python train.py --n_layer=16 --d_model=384 --n_head=3 --n_kv_head=3 --head_dim=128 --d_mlp=768 --vocab_size=8192 --activation="swiglu" --norm="rmsnorm" --norm_place="pre" --norm_eps=1e-07 --positions="rope" --rope_base=84100.0 --rope_fraction=1.0 --qk_norm=true --attn_scale=0.11 --bias="none" --tie_embeddings="early" --parallel_block=false --extras=["local attention windows", "gated attention", "capped logits"] --init="trunc" --init_std_qkv=0.0181 --init_std_o=0.00319 --init_std_up=0.0181 --init_std_down=0.00226 --optimizer="muon" --lr=0.00842 --lr_mult_o=1.57 --lr_mult_down=1.5 --beta1=0.95 --lr_head=0.00712 --warmup_steps=98 --schedule="wsd" --decay_fraction=0.769 --decay_shape="linear" --final_lr_fraction=0.0 --batch_tokens=[16384, 32768, 49152] --seq_len=2048 --doc_mask=true --train_tokens=340000000 --steps=11587 --dataset="wikipedia_en"
Each number is 500 + 25 x the weight over its row's rms, rounded and kept within 0 to 999. Layers, rows and columns count from 0. Numbers have three digits each. The size before them is the row's rms in percent of the matrix's.

# layer 5 attention value, 384x384, rms 0.108, rows 360-383, columns 336-383
100:510475462520503515507451483491506557461498474455465503473515501503549472503530492476503496477522498492462495489466508473534516517493503525513487
094:494557512444478512484426511473464500471521515533492496503513519511474533492469457511475509482515446540528489501460502535536512437489534540494491
097:523562486505470472497504532524481491483476512478446490463545476537511483455475488458489490536510512493530487453506521509512471526451496487506452
103:518507523498499464453489513508481483504510506499502529551493529505486496512494500519481536504507465536506491522485477481468469575492521485501464
103:489472523496470469492506443496490541517493521507481511501493494548499556463535488485493490489467544474475470452469553473550486453523521467486536
101:492515474531528483532515512525521536513472540489472503525498493489496518473517468516475512507512488511512503485489513488497491488472509551527528
097:492499529500493473513535487497511514522458490484486535496502565488539494523518492504428515499522477462540524515485493503488519494514500494512551
093:457515497503491470511509462549522540503470481528506533473493528514486495525531544456473536525513500488501524489494481494468458457478510483511526
099:507488472491515492452496487445465489564487503470508507505484484489512464537528518538489536498512509489467497501489547530532513513515529493485513
099:520522499469479506478500513503489475502521513485535536478494490511470539477499530508500517498479484512484482470518533534494477468488500546551505
102:477482519509515540502475485487478502465463501512484481508504498496507493546484495535502509532513493462485547493481515481547541484526496492489516
099:503461514523515545504493483474558515511502482494532461490532523488463502473507516478461475523559498473473500513511518515501478497519488487569485
105:539506549480523534511470458518529480524507460510498526495458525568483504531525474438496475517478468539501498477515486539489488456466556464523481
102:506522519509462529436503474493483502524417490459507512490497483474478458505484455513560491503517477481482519514532504530513492464481491522540489
101:514460508511533515514496480493514484509481456494509540491541480546516515507484516467456522471475537496474550504486515520516519482459561521503505
103:477468526477505494499540506492491516469510514501522547508483491487441517500535500471491481506513496470481439485522519476496524515513519488479475
106:480487431508512490488506509492498494477465467523530479527481517533515506484493504508518495500527518498495476575474530503482442492498499513501490
107:471449539527463524470479498525491542400498522493527500503525518485476509515477487520535487506487471501495496495534473511512521510508492475497526
104:473542491470518490493509496470523496499502492547479505475469518517495536471514504508503506490506518490487479496469493454507503524492478494487537
099:487495520520524479495529512493507476502488509486485489465515542495485484536529499485484453473484524493497502495533527538500550510456511487480501
097:508551523498506461486477555526528493515545527502471500515503507450513501487511467521523493471464521501506494443516487514507475511495529486500466
098:497483518480469510478517521485449475477473553478472494501517496504450506497530508563466477486535501501517511528484505523495527449492496519533480
098:496514490541485457463542499521498476521501509463527456484538528465511481513512503493571469479464476548446506526478471537521471531457477539490471
108:485450515488475478564540506494515482519471534485508490508436471542456519505543483473493527530522470482482500463505507499499549494516529475465497
# layer 5 attention output (transposed), 384x384, rms 0.16, rows 360-383, columns 336-383
104:488528534497513504517493487546484521507504508514508507483527481496503500512530519471516554517540484512517451490487464487552547499506476559461528
094:465516497488492506509454514514498494516459553477524537495515505487516546493508508490500486458494469495478475469461495475509457525511466516484490
099:484484472510517487481462496489500448509507507491499499480474497523486544471466528505508498553492519540501541491501515516481477537492515507495551
102:499473535502526489467464505481519471501522459497527493505507456536530517494510498506521451489547476510498518516482474485525516489537538478481508
105:486522519512467458513480513489502470491473498477522523476493494534524507497531506565544492512459531526489502494509472479501487548500575491493486
102:487511435543499486542530474453518479503461473465479468480491491523517461506486497514559536479502506474522530479489515504482472458514502493511519
095:466544493525507476495549487472444514529477523506514489506504491470546494500480453491481497520475520539482548499509494536468486469485490551481533
096:471481514485494519485511472464495512469515561516516498508496484514460518472498532486468553461483513476508507514491540505481473542509492519514477
101:467516491494514497490476475473487498502506466512512498498491511438479490534493487476503471492478485500523485479502482513537457539495476489522504
102:493503526497500573504490509521505459500503468490436525501503477487514478491506479491491510514457481544454472443519512446505515496489488500487510
104:478507494496513531459461477467511472461477555530505490503502483491505497501492499486558450503488490539539481536512516510516510525485507510471505
101:523529499544494494518469504514454474488515468505552502483475540493498462467494533557519519504553499515476488492469508459477535513493532462497514
109:545433561510477511520535491477502502497470493538523492521527482544503478512474452545546492543487495484463484510517509486506560532519560505537475
109:514482475499477490528552479501504492508489483504536522539537493526525508500454529482481510523515507490482476508539480468512503509481525474501506
105:510486506484503532492484535506539462462492502517473466508503485485509503464551510487454492455525514504462494491512528465506515464522520488488508
106:500514495520469491495513439476506506470483498491448496501525467481488466501511515496484496518521451506513492526527537480510523485532479511498478
109:507462533519459494533522485522481500498492497480474471517546510520472479488540489540489477450538511496504528513482491503511505468520521520515508
107:509516477531501503513440487544505531491503502512502502529447528546492476479487498483544482544526508542519507494472503466504522526525500517487517
103:486500543509488514529488485460496507515542473540521464471483522503482488522514464506504462505463495523469509509525481501494567525497480539488497
103:497539468493568509535481516481482498442545491543508489501484485473504528515531460480493507462488487465514477492531505501547507497515529507541519
097:527533533526486470507500463439558539518475496541490516483481498513496505468481457534496513467500450499475529569472486477461505465486496518495514
101:480535527534543529479502473539514480518491488492499507469481517473453486500529481478492529486475461532548500519516456522489480504512505474475510
101:482490526507502490486500510461506480492457516500491506488504499501547503556515508525492464529502506504490442552463497523561455516452494499506499
112:483537480433484523508477475466530475472493488480516519472480484499465482502487470512462517521466516511483535512494486517489507481502490503512498
# layer 5 MLP gate, 768x384, rms 0.109, rows 0-77, columns 336-383
103:496513517500520510536510480517499550489523536495506519502509517495486478488435514459459497500525490549458466513488455531504508494435500511449495
089:531509527502470516500458488482523477476533452498495507494510510463437547510521483485490516505471509507550505469521503499416473472478511467500481
102:522481504498486499452490481514501456484480470512503496496528473507467516553523505512499522503493529466485481471524540467526471490449452470473494
105:502494486530463509529506469515492498535481473504513513473458491512488550497559492485500456506493542518497483485502494509537493476465510493504535
101:477504521463514485494521481532505505505497478495537496524495499502506538504500520445461535531487509463486541493490514528480454518473480500487539
100:523543485480500475508447537526470513492501513496548507528490517543537490479481508478484475505522506535501486518464449520493457477483491494496509
101:538471484482483491477504461487488504548492487481527472509555568469518492545484494548498496521491483486475502528452478488530487453467493490555457
096:543533460531496487510480522501453472516489510475498475493507466497524544535457495524510470497485505498474507515539493509491492502476533529509503
096:533509438493480499511508534482543518512481487505506497517497519518459486496508512514520557508456469549531502499490544483499548533498513475540510
091:498514487521505530507516479518492500528462495500488489486517496501523464509471486504480494514475518525499486478460520520486485531499538519517514
096:467496522489501489550514467486495495477482492491539560503498476532529506522479497517466497472480487511515484506509441515470493491482496492500512
095:516463483449508476537454509503500480526533520512508509521471487507508561541528502523486489535527515524531451496522494526516490494496495487501522
101:500491495507524496466476538459490486551498491456499500506500511468495517486512506524506517513510519487518518525482459511505507459481507458486508
101:493523530509581514524520493507531459537512476480537508506519459540498488482472506481509492508481547530526460533500514517499527507465482498497520
099:477529550448520522490509485462486480512520479498544464488490456500469600520495473489497506474522460478475488517512528534495523482492497511480502
106:535474548527487495492455493435473530510497513477507521494537467446525458487493523526514551452485496531460505507532485558540490476504484477510536
110:504491517490508479467548496516541494513494473477506450513530465498494517512505490498520490493480486519474504471490497500491512465531507486485555
097:485475463508524500549479497537494492499507555503454542482526556523517527486542540524481507529515514485485491511532547475483509491461535517492502
096:510528505506528500508499542496541549508510518501500534525518493505484488521521478481501515507460508531512534536499460467531489537504543500499556
095:514494514523470485502545530470523452508518483507537450492513531491514500513485503488548481468475487501505523497445487471545506500481528502509537
097:494484480512490505505487487480466540510518508457507491518498501493496505524495525535495490504495513515489489460554473483438510484511474502505490
094:508501516513480529507499566480500510504459507432535488514476496527458491504493497507508490502495547511535488496499484503481539533458478462488532
094:497519465480509492549509527508556501523535517509458509509444457490464472498508486502529482480489484479507511495433541482465478548480486493478505
094:544495496461472478489527505470510446506477521492491478536490530534483514518453507514475488505480484483548500523505504525489540502496518483467520
086:524550502455479477509485525475519512540525524556528514497515519522528469495496486533494509546490497507501519528468493487505527505501528490518519
114:497466498532495476536512501562522499501537462525508494482509495509495528492527510503532448517473493495488472546538469482518476509456471465514514
114:505517503524517470498442513470489501490487513509499539495501500475502466515504438517511485498508512497555489451497460478457466545515514486535523
088:513467518538502519499526507474507545496546485494533516490479510491489515460480516505491528502483503526506488494486525530496483516493523483511498
107:486495523506472510502505508553533511460518492469490550518461509495453490509484474530560505457484513493456500516501495494522542500487471497491484
098:523519492547491505482547496494505493495460510492529499509535517484466511493513499496470534525530540501496455472490494488547535475472551526518536
101:517539525486466500539430485513503499516535472491535484512523457575518503532520463508486498503513491521462495481535502514540485526526489498497510
107:524494474497505503492507500510499526435519511520444463507498519474509499505479494482505472488468538499485495473503524534526506512437536527509487
094:490516484440438493554461516500466514520502483546495478534447465510500497512500523544515511480477501502523507481491534467505521524455525475535468
101:470482475520492509537467477511470507521461494510487511498507492524494504496465519451513419504466525486430521507496529475516498490566502533494480
097:478497465514473429559472522477540480499491533491523544503523512480491482539527506494488508530528517472505479528498478499474460459446457511520497
110:481476527493479492474516506498498475506498551513492449487495519534440562548444472499457472474511506502521533499529443500488502514477502505543527
099:474527545502500469513485465508522517481504510496489492528521496533488490546439513470537460527477443529502506534496515509499475493476506451522566
098:477455494494519488470480520512430504482483501513484537477485469515483532509490498535542521521448507518476474501498526503513477545472511521478489
102:555506494496463504531493488489501478514529506534536456462494490452489505545507495464506518502490531521542487502517496445491506481483516446483458
100:503482469508525496490467486461502460515512549509499501548497473493546510429516484484524516501487478482533510500536510519519509483493461518568513
109:472494507506503484475491502484491507524463543491511489498532518505506472483515487511518439515525522484459541503529487496481468535464497498482499
102:504473475502527497490515479518522480487517492537496505499524525507510513489512457553514464506535466525494484502497488493485461474494489483490470
099:425556466490521508526523444472479536497524548471529493500503526481512543510487525508499486452506459526485509486428523473507477477472458493501508
096:479419506500513498507504478465530517467456506482473492514476476486541461516468496490518535460520487527507496530453495527484492534488528482528478
100:486468536502499507518512464495524512518437531500498492498498501469501520524488465497516529514510560480477497491498524495483493504480461447481489
100:529491503499525468525528489482489521454569513465484465515492489508525513537466496476527510501525462474498486497492498511517508530522508485502493
101:488508489537483476554505580500542543468496517484518525493471569516485441500551485486493476484476510457474499506501521521492521497487500517480515
105:521522468485497535502522493450482499503530484493498522493495512529473479536494472460499487490474486499507496504483523516519525456519500521547508
100:493499528503497497531457522487516506516505529486482453550512563480517508529521481478535484501481532474474491478473458499484518538499510465522476
099:539473527495497497492476484474481490434520491489508485517475478501508474479474493489468522489504520500460463523485482534519482511455490499468493
101:513466492460516498465448521487501484490438488485525475494539500499519473477471543510502467490524466515494547486478499488476485459514512511526506
106:518526449467483509516475492480481506513509485490503506589485509484485480536492476481511481501504527515515472528494496488517519552479484449434492
104:496476490495540500510526516504483497515499542500512510472503492536500505450514552552515467472511574521486496499496481510489460512486494516542447
103:504478482504562495518462454485504471514468541463506499505516450500508486526485467526475493537510508486497515420495535493526498529486527507465520
100:524488540448531501487456500487510505534532498525486515514475429522464454457480478507504478491496495490455478506504505487508542513485489472535510
098:504520525512550462517517503475522489560481470506563496507488539546510488472507515503501555517482490520504467503502478509455522550440527450513516
099:501468555462493507484507493523451548513574505498511490467499493525525489541471490498534468499518451510529532478498502548521491479478508528532487
093:468501487504503566488508508456499537492505499498503441496500507524469472464477501499494500519528478489437491556490460499515490502472540482525509
103:504514535431477475464493521490533476521490495510510469493530515462445470491512489509502486476486509518478517535530508521477530503453498439467541
099:502532508517476483510495495483501510492507508494508534474516513471473536491469485520457574507472542552503557514484475451556498486512534555497504
098:500562519512490476501476536495510440572484518476489526446476546517495494505481516468522495477527491477438480567487515480515490467462462529497497
091:523493513527506516533474492534460500480489520503524492513466517537510509471485423476502485489532495493499490481486500478488502537496497526527501
104:536511479496487502515503489507504528490528493467452494505489511495484464500530468522532512533499525482510472525480485478452476508485525500554472
104:479484493479471494482502483459471519532485497480496468503507507514490465485493505491501461495487482550523524511502449524519465502501521518517549
100:498538508532447523460474533457468498504526529469462486504520487482513515488511442476563453506498504485499497525443489496521495549480463515518479
098:450524529531491488531527489556528528476531520512509523505506503505522500484516488531485444528464515483466528530505501504543471510509452439466478
106:483515477476461504531473514519491515463537524490513535518484500549505506512494595482514550483514525488552475515540467497478541514490482524560519
100:536479526491519521474496519498527485471474526516501448528502467465466510485522506528486520480507474503509520518500523489518498505478479490495546
103:494496484513546496499554494507482497481549520475478502515516499501462523496472483431494487448510533518500518507483470499488443506466545457517494
107:538524468564478478483456526510513501511472522470543535468515506517484550482478500490537497485448534466483520472480513464469508502475469506525568
102:493475506523510538494544507488495484525472539466529501503480510477530479496505495519546507547471468521507542496491499488535505488501492527527523
094:514484467475485478493513502479527539514490469472514478538505509497484490482504469497494509449504511476529504502484517474471452519507463491460490
095:473500496485464493460512506522488470502508509498523526474537454500503442533455539495494511486526459435459483476480473478488493462485497489501488
103:493476483500446477547512532499523484510538511455526469522480515485516514532492524510484494503486518547514492516504461508546538536474521532443483
093:517522491523507478537491549451503475485490453529475500509515493510491524507473533533468499460493507506501502462496528488477472492455520470512500
115:509500495464473482513550487487517512469481497524509502450499480540505476514528491461496481441497530539504520459480454504498514463475509510449500
100:509503516475478544499519511476422503492497476508503505529444469496461489506470500529521504447452486499525467488498474493522509496553499486519515
104:526493457480524533482484518537538560494442522516476520527545490460522494572507500481465484540518481503532513519502509576525527487484488511508470
# layer 5 MLP up, 768x384, rms 0.114, rows 0-77, columns 336-383
107:472484470507508514500473526517508520522528488495493506478527502537496511493475522493454488484534485517487496573518484534504495511463505502481466
088:479496505535536494473504476489494484486498459527492480495482470493479500518451464500464510525487528515578508501533473520484490509534512471481511
105:490494439468509508473523449478517499491499516478511503439467510489503487464474512514504471524510503500503532495474474484492490504458463527494514
105:470511484491500495476485500539501529544538507478500484519514516499454492502451489499530499568492495505484513464512542473476514499505510520493448
106:514453452528484525495521458465501503448502495517525518516486505502471515472464487525503515506565482435518483554490467502505463480469498478499531
100:457458485547476509470477516502501547511498490470454480535530513478487458505453511463521523477500459482471502497480522535476512517450500507484462
103:458532512425501521510516495529519518470508535516456516499442472475516532487536455522512453474540474484548464535492450496524500485489491461490503
095:497496441493538486537498501521490499546491477497561525498482504524489539513478460483488482545489469458476490499505477467528454506492491533565509
093:465518506497515472480462512518521488439527512459486451515517493472477510462548528454509419471520491488497475518518510476470494465479528541480490
093:529489491514498471510467530551488508464505534526479476552470553425464477486514532448472474473492520541545484546517530526495507529474503523510512
098:456510478478521514512491501481491485488489496507500465489488501536475510490516524499501487516505522524445481505516520529521534511513538528510536
096:502468536524557493525486511483509502499491511502479515521506491484518484515537509532504497484523495503501520506502474498525527516539460533494510
102:510479522473518476469511511485483487508532567469538448485482492495514523563527527514492513463517549505517513472488499463497477495484520454509526
103:502534483479462487516465509446518500519496509518467511511479473504514501515536486471527474539492483472541484490508492458465469512509498519514454
108:491504505481496527540479481500501502479567500498505485569515498475475503523508554478470493480506536489502503498496471490503506544495522468510501
105:548467440548506476488514460522507533534484459470446472506485526510537484502540473455505550500524527502493513494472467500503462519524471503481486
106:517517503489523497478478489494497466499541517495521560493483535549450478459502508505503502501494492483495514521534533505518469487539434503526456
098:497480474458474554493485497532539513456501492493513505477496510519487534458534529460450452479456495494489509509494504460497515515516475470497535
098:488493445506511501488449518510523479500502530502476464525464509504476485516483477464496520487515503494503503491501481476461486529527516494484496
099:498533485472516510498513481501516496503492512514488480475474495523485501525497513508468510550512550506520499513518502462487530438485511504499486
101:527483552506530506517524523515477495461521494499515488469455484480552491505460483490517471554504508494487533509488491486527479510492468483533554
092:511507479473526485510463510550485472474547517533484473520522528509531537521528464492521526497508494478485531489479487481528432487501498507486461
098:530539530498503502505554530493510508456482493513423527497464470467491515511488471521484475478488466522540494505472533492461458487494495469445469
092:500475530500524501540527514537508437493484465562516493501491556490540510474540516533527524485529505490474452524493506448478501476467534489536495
097:493520515508466505503468514451461496527557494536524527493508479491484502452512502538498532499521504477462521452501527486506518507477496485497534
108:497530462489517505471467494480475476480504520495500533517520485489506541530522491491488485514499485519489503533488461491486539516500517491508503
107:533471516494541487528563504493464522494540505481501497487500496443472524464527485451528474476514497513516460533476488488531509515524486529509514
086:508485524513484486463507500478507566481477462543517542486475500504471490487481485519493544493504535491526502521493530520501470538525478504543504
113:493480524500505490488511489492522499521509541554512485499516488509515540487505507524462485489515505481501499480503503509514507532527500467499562
090:439479474524493480498449510538495489536545508518485475483505509493489529511512503500545483489472491460497539532492499558497518508477451493536547
102:481509503461473504480467485473502534469487533480506523502516502495499496508424495476529521488528532504532492496496499471435526471478495499509539
099:465495466519474487477524531494510539535545501453499552524503474496518501479493501488515528480456526460520512521480528478472498476526490510470502
101:486535453525501486502489502531488505480486472508507526504482504516525499502529500517470527507492459487543513523540518513504515509459525493556526
104:520486517545494533510492514489500547508491538478498511506540482492480475465484495492490489493454505464469561488492463495502495505486511514469499
093:498497513501504507483520492553471530475497492503543488450470463540523490529460508502549547454449517493514468505471529508486557464508496512502492
117:522496489513478458496570423515461501506494516501503446465503495492482491503484468545526451500472417521476510502510499495528509480475476548522465
102:505499464508503492452510530486503489533465534509514494486493526497507536471499516487466517501544528511536468477509492493515456528495502540484509
101:521475438495466480533479472505469524488511506526498526515500520478517495497487528515518506496481525512486477505523503502491495487519556535454474
108:476459516500496515518530463503540482529481513543520564519488527542511516456498532518464532491470565496479486484490501516524479541491461481549499
100:505517486518506517490532520504500527527494480475490504528493473521481494475526543460478508507483472479494500503475480476477493477490524495536465
106:499498497501436453515489473483491534470489470481541533520552525464520493487499479504512470491535491485497527494480496545502454543481511528499529
104:500483550508479483506534485510498520494517491509479448510462446452461470472505504492490481515517493530484503489515494507506515493509494498523514
099:526508487474483521519510453498515524548528479471508465478472467485524476521508500517493491463528498490546494492486459512475472504462508487512539
095:525493514514493497527532490502485524499531481462491530543540509537492524489534543543486463504529487474495492465526528490508514491502496503524486
101:513483526482535505474482487454516494461527474492526477468474496483528502485471466478502522486479481511523489493487495533495540495501546490507528
095:463483483515527569486525487494501481493471476497506481542541507498488503494495475489538544475510514521499525495499467556514515502486540491510549
098:511494484491519500478497509464506521499497487459493503500476548530529489530492514489473455474517501510477523532467500491449520516493482476459527
101:503529488483510542503493526487491490496478500472505490513423467480515507472507567504490535511483548522533478484512515483469530539516495507499493
101:485495485520535509476537501489535521484495489506524475474516470478524482515508466503505525473495528487557453524535549518523480523474457485468524
099:547503548454478458515504484460471523472506470508523473507513522475515494520511486525473490535524520523436505523510489502528484480488539516534524
102:528472505455495507492477528495500501537519504502459491499511490538511509493529528559498464477480508488506527475493505484489542495487487509523545
104:492479506501496481564455466514489491489435537509518493476514499535553483486499493516510513515510515508466498499517451521518516493527485497527515
102:540478467535488505522490474502500516465537505484524489471490514528506468459517522489499525532449437507464498471511532483505528475523559520520518
106:488514520535463539477507558458494488438498551485468504500481505501484504522508513501481462448478486504485515536494481518468465517477517485493524
100:519518481494484511508503550492493523542518518513507492521484497512462453447440512474465513532484480541535521506489491475476508485489513493517502
093:523556515514476476487452529489510506507508522516516549503535481503508489483528493529552462509519493490490503488521493526497482495515512471507466
101:518504522506504495534469480457475479509522489547513483480523510547516483541516452536496482510542491508453512490477491520500524505479499531457511
097:490515453517482495489503538463492475467508495507514499485441509465478526513475523443483505562522493494497500520481527509526440478504477463471513
106:468578507505530509512503490478541499498479482522517485493448468459512515489508458496528499530465514514492500480449526496493462463545534531513504
102:489510520511496493454466497425449464503506522491502478520517537479505462472526466494468522492462500479493529489522471466517490496504477518549485
097:518514548539533530547496473563540464497493450473447537497469517516501484482469507514507521502540454481493488547515483509511488508520501482517498
091:516507442530461483550496467504457501548515464506510504510458504514502504476491504476475478495512526493438477516459507502506499504496492510516492
102:508504491538497503502508472519525500507509512482541516511473500475534486521481481534503471527456505502500538475497502526547484517492502493458502
103:498503498478471505493519467476486453527472507441526477470436501459520506453489464502485486503510505488504502493478506501483480557501530518466490
094:529501551553534464495477538509430494509467563511484516510500481519518468476506476502528461475483479454538514502497513528497496512505504481495487
100:546488476470490527487495520506495502459478510463514503529494522550480469500484527466513495469519512517485470440484473514489495472493501546548500
104:500496496472487523521509496485463497531518493515467503509499508530483509504500542477510483475518495469511467521513510518461486501502456512498466
107:460504478475487479513508527470465467496533504478478522514500516514526510443540482511471499510549527532486433500502505509498480499526524495551493
107:522505488485506520485514501518504488481521561520497555487490502495444512492508453464507481515544467545494489530513504510508490486535519485496500
113:501521513523531526479483498468551452481537492488547525535494469504488475468503498505487487493505510482510485454494469525468496527504495491501517
105:527534522514487514489488529510514508483489481505555525529500563483519510497489493478513493550463503515495512475507493482511536499540524528492511
094:496509537489495448488470551503486517543541480504464490521502495493477511486477492536523507436510484499478523529480503521526525485495519527458474
096:530540474529487492528486475484474526490475471475458501481523527495507501513501519468526498499428529499524540522518477538529465491506498499500510
100:498484503464513495503453493487468470488518531531496526500492524530512512483490491520520465499505467490466480549513500455498472474473489518521501
088:507531506488475457524515526514543479509506447468515506501516500545487490512500490501491534470503450473538470477523470480481502480494542479535553
099:487515503523506552518487513507472474484517504453487541490489478492523512470500491524473505456524523485514516462478477511497525512464480489478525
099:535480455487518518475541517525523514500507493526549502484506505529492458525501519471507507492494466531524481521520495496505515457513478504502516
099:530464488487484507515499500507507543519513505489457491531519482474534463510522523485506516561507490543503507489543499550512529497483482496475459
# layer 5 MLP down (transposed), 768x384, rms 0.116, rows 0-77, columns 336-383
107:537512491484513510497532523517477497545495449526528519505501457496498517466482496487510553474512475481509515498494428501502480533535504508451481
132:530487496514476491514505515501470436478508494522504515470544479452475559521482533495472540538459489536532473484516507464475497478519524485533499
099:535491489512520532516497517512489523520487491488534518487476505520475521465503527531506482474504476470441514498523508527501478482506512456513504
098:502503523504480487509480457554514483516527516482512461523519504469493460507492528477511488484455494519482518478516495483517481481515539442511483
098:524492508503480492485494506497497498511535493498469548511455492529464525471494514501531501469538535519509527496536481495544474525530524547481476
102:501477463500496520496509518433539511539466519471519522527479515480516498507535504512517517496490481502464460510514490493526532478525476526539489
101:484492484518498503496544490495502516478439460490464531478467528479470516522499487515494501458489514474451486515481501544493463497491487501492486
092:506493492469475498536471508494523498502501513517538496488525521497511482557500470487476491475491463482500489465479477556499477510516486474522528
093:518533482537496520491509543546485483488450492505471466499521543469456504519472515515457541552514494514513521521454441500494505469497489527479481
093:529480455481513483484517507509486530517487491536465492522514543519490539468506517464506464440493515554476491480501534474500495481511529490504486
101:458511479516503517490565503523508517516490508519444482507491472467468524473495526536484486464499499533437511493495513497493510461522481500490522
091:502476461489509541455519477513555504520508484555456482556478513469496525524518496522494485494484505504461531510502487491489507467526473486511487
102:468486560478511491518522512508491481474487490498486481480507492491486468558518516500486522523469508521478546513482487494498529495522519505476484
097:507466514487501449469517459505480539516498485485476540489538521468471503524528521542512490524466505523502509492520529515480514516519472490508495
099:485509514470501509460498450490540549495540522498497483469535529484504522476490525456489479566497513505505496462520480504525456522460545467524482
100:496509485503489508465460535530489480494501513516527498458460512468481484526501508479534505504444514488522469496498530523499534500502545492525490
109:482432483549488517503473531553546498528500504505509520472504519512506500470488464467494491493538504535529455527470525531464499474462447506516494
092:526485478449527533506509521525487508535557500474484470481519519514518462469556498513494522497508508556513499476503486477506510478520508487489519
087:495509534495550522463492549483496522504505541503497510502513479521525487513541544507513508481484468508479541479463509500469559532529469520489494
095:502509477528467535485454502530475492472512498490487514482473525533450460484514489495466519497500515540536493516516511462505493511499454494516477
095:505518496501463469506516467474540540505513491521533505513519554496470534504496491533462529525509521488491508506501509512474499499474477512507500
090:480484468517482468524492481521481472519516541488479488494516465552543502485538502483467546470522508480475513491504558481503470531485519531525485
091:539481515539511504543467491506490496464541553520448538475533519504520522524522487484494483488512471533506495514492510504530519458500494475498490
087:513474519484527496513502457469471518540497496475489449534534497484504496503485503507488521534482528457511481492487536462501484506462493523471501
101:485472507535509476457508503456483483508513487476483573460466474535508509480450519494523485496488504507492573525519494532516469511486475531498528
110:525528523497478523490452536510525482476520507540509471460477509537452506501540502478528467472523500552556519482515517548478529564488491503520530
103:529499501478488461553484498552506498502466496488466446493478490544413573505522481527507542498505521535487437487509506502478564512490502494533486
117:527487504508518444485474539470491530459510492512536500529466506489503473486482496528491480488486539511510515504484563495488475535526494495528509
108:531506435493522520490497486490518525469488490496493519526478508517498529518489531505437496512508488493503496479512468481475509518500520475503498
096:524522530488485492544530464488509494532512480516512514498529485499529511529511500477530498460540479476448482493486486477547495502477505539548517
101:482496446482491512480517519529523571475522514511476493468462521510477451497489493490511515505515513495517482497533490479502509504506477510541504
103:465481495513483450521510519482456517479489530531531499523500464481511510505512526515511475471475472504491492489477496520508506509524526513478480
096:513474509495530475492480470505493534484522481489510485493520523510521446489511514493561521536499489484446507503543537543479534520498456472476510
099:496503470513493537508518493527528484499509515516450464511456496487484487508501488532541503522482463497553481460473520528487482516368511469531489
095:511503506515521526460459444533493547539477468498485537447491499531503538493511497514515531461498499504504466495492500492479479529516499475481508
104:510482515530495496530499530479491537558502477515494490494511546514515552446489474523459493494519465486493475501532477483505500495509508561512507
098:502516478497507476542534532495513484474470478470488493536493535507548506445465478462475497474503557497489524517465512518554448497456527457488495
096:547513506483508507518474500481540491523565490500507535516454517442509518511474493491537485500485530522515538496474449526557526536500458529490528
101:508507477530469473513479521496525513514546555507518502541526527498511503479504504501494524559478516485444502476511481453526497514549536522502500
101:525509491533458508478509452497519476486482491535486509495506513512528512511507517504517549498544464542509453531486516501469497475530545505538464
102:442473540524521457465472450502494528496516488452492518533517500502493482502505530513526546473492497504488474543502460510468504525504490526500496
100:485476478420471513495497515513517506510461511503514448553493513509507485478500488457477535517522471535516522517490533532470499492487533546514513
096:521543499471469538543509520513535480464507496511503522461454503485460468496510460512524510513469492544547498517469476495464480486517492498484512
114:480475488515520528491486492515475449495459506530489525468512471483475512490483478515513523462523480518502485534472495494495536517536504485498468
099:487499549511472489518485496484488478516458521521485525519514517487494453561513493491508512495475494485467478496450489477569541533498523472502474
094:518491487488505517494486490456536476484465466505526497509502510469520513506506503524507454503520507513485534473492528509505528481496433507517506
099:487516541469458510508514473511515499478535484486505512486490561488513451500506486551447475514533526478456502504483524468509497543500483500485473
101:511515466493523517486518498491518506507536483533529503515532468527534468497538521519494484488494518543497483504491532495469495487513552485516483
096:439498514476506494477490473500509497541528506493489477482460526509529507473505515519497513511476498534507486513476508476517486535524481452523484
101:481518512499506531474466497501515474503509457485511525508482523500536481486463514479467514493490459510488535544466472506465459534474436548478483
099:492500526512541474506529481492491492506491469555498466516497471531483441461445498461509522485508497520517468507491505474560503465486547479544520
100:511492497488506504532502501511523506475520513550544505468469509467445450482566458497516507526557542459486496520493479484472512458505477458516490
093:533480479520483470474537489480468488503486515518489505444508518467498465479492487501470502470506487501482466503528536466528482502487510462512490
098:459506471493481529472509545504487465520498516501492516470535537476547417466525483525475499531514471466465504515503509474453538517469507523489466
096:496535484500518513458485502518499491455487481505505503516503462470501499468508487454473489512484487490531531525439503535431534513486510488486481
091:522463511494470508499492512495491502522505564488490515443508503485435539497515538502459547497477493508491487535477476487498497502494464495478529
096:485497459549511471477502515502493501520524465504490468474524485512499496517545518469466490492490512511486498449500498530490542542518505523494525
095:497525494499532578509513468481480532498501494544522534497512479492491497453515499508489521524514530510452509538478462499520451537481492529519487
121:567505461484509483524517441471514508517508488497532470530471519552489553475459483512488503493513498518491486492533499527540495504490497476461483
098:525507525467526484488480523462481555529527481515463482491500497534527483520494494489522554508470496572463503448533461495502487503502482533527497
094:537494466519527547506506466506501480537490502473489478472506485519483482466475517477504478456522464485525497477548492504530465446516523466498541
089:515526444515523515544519533475493492530528475493508506468503508533517492474502484511491483488467514463494482530492495518463512489493476524503542
095:532513524513527534467519529498491523514489512489451480519489474550477508474520526492489496477481520502492509481468512470538556461494482538523494
103:415518500566510483470548521506514471474478511479511522496471499460523493460461493475493519523475526492517531461472481545522514469535570542494475
102:508491493552525497538468516499469478487484504505478482489496510477513467476467479492487477493494497480503549519469506495512499503500516509502478
102:526487508542485500504514477507505554486532489465475457521515529511485486509466525524478507495502534531501494492478473506501537531494484478482492
099:485505490523520466462485554493478463515507459493474571492518466477520545514527481515519483501510498468466514512507481522464560531521480561459512
105:494452526514561528522484483495498526511562456509523488548485542494510498507499513560540522490529490480504508542521505495483512541519535488529508
099:501550505491477522474518525509477508504486539526503482538463476465498508477514479518476527532510512459492497503490541547520488496509467496524498
107:490501502491546494458522531509503466532517501509531526490490505521535467496489514508512457477517435515466530495490493486476522488514506493484473
100:511528521521500494510466530514486467460478490511484494495474541478514504504514531491491504482476482524500491495452545510521516543472520485478457
095:493516506502513477455502537517465534517535531555519459526554519473515497500528459479498471488483487472521510496485528502541513508476489507450485
091:526500456464510485506484512463418524497506490461489515521493508535491480483474544503500539533505502477515487442477494496529507543529456509482559
105:515464515476524486507472500548545498540460478487516525504449527494512504464481515525480522532547490484468465499508538490487558476482473496495569
099:488496473477506479505505506527465508505444434501521515501485465488457500450506531524487492508504529498514528496499520547483516472535490501518521
121:510470489492566500493472532482497468530488514501496519511501463569484500541523522471495485489504517472505495472520520528468533502494560507503471
094:509517517500499536514513495506540487488494499449485483507512541484490530549522539478504509534547512460499469502491489506454482489422451491515511
116:537463492516497497472519486515521530460494493545508497547490527543470541495496530488475473478521508500523533499471506506524488509496443507497478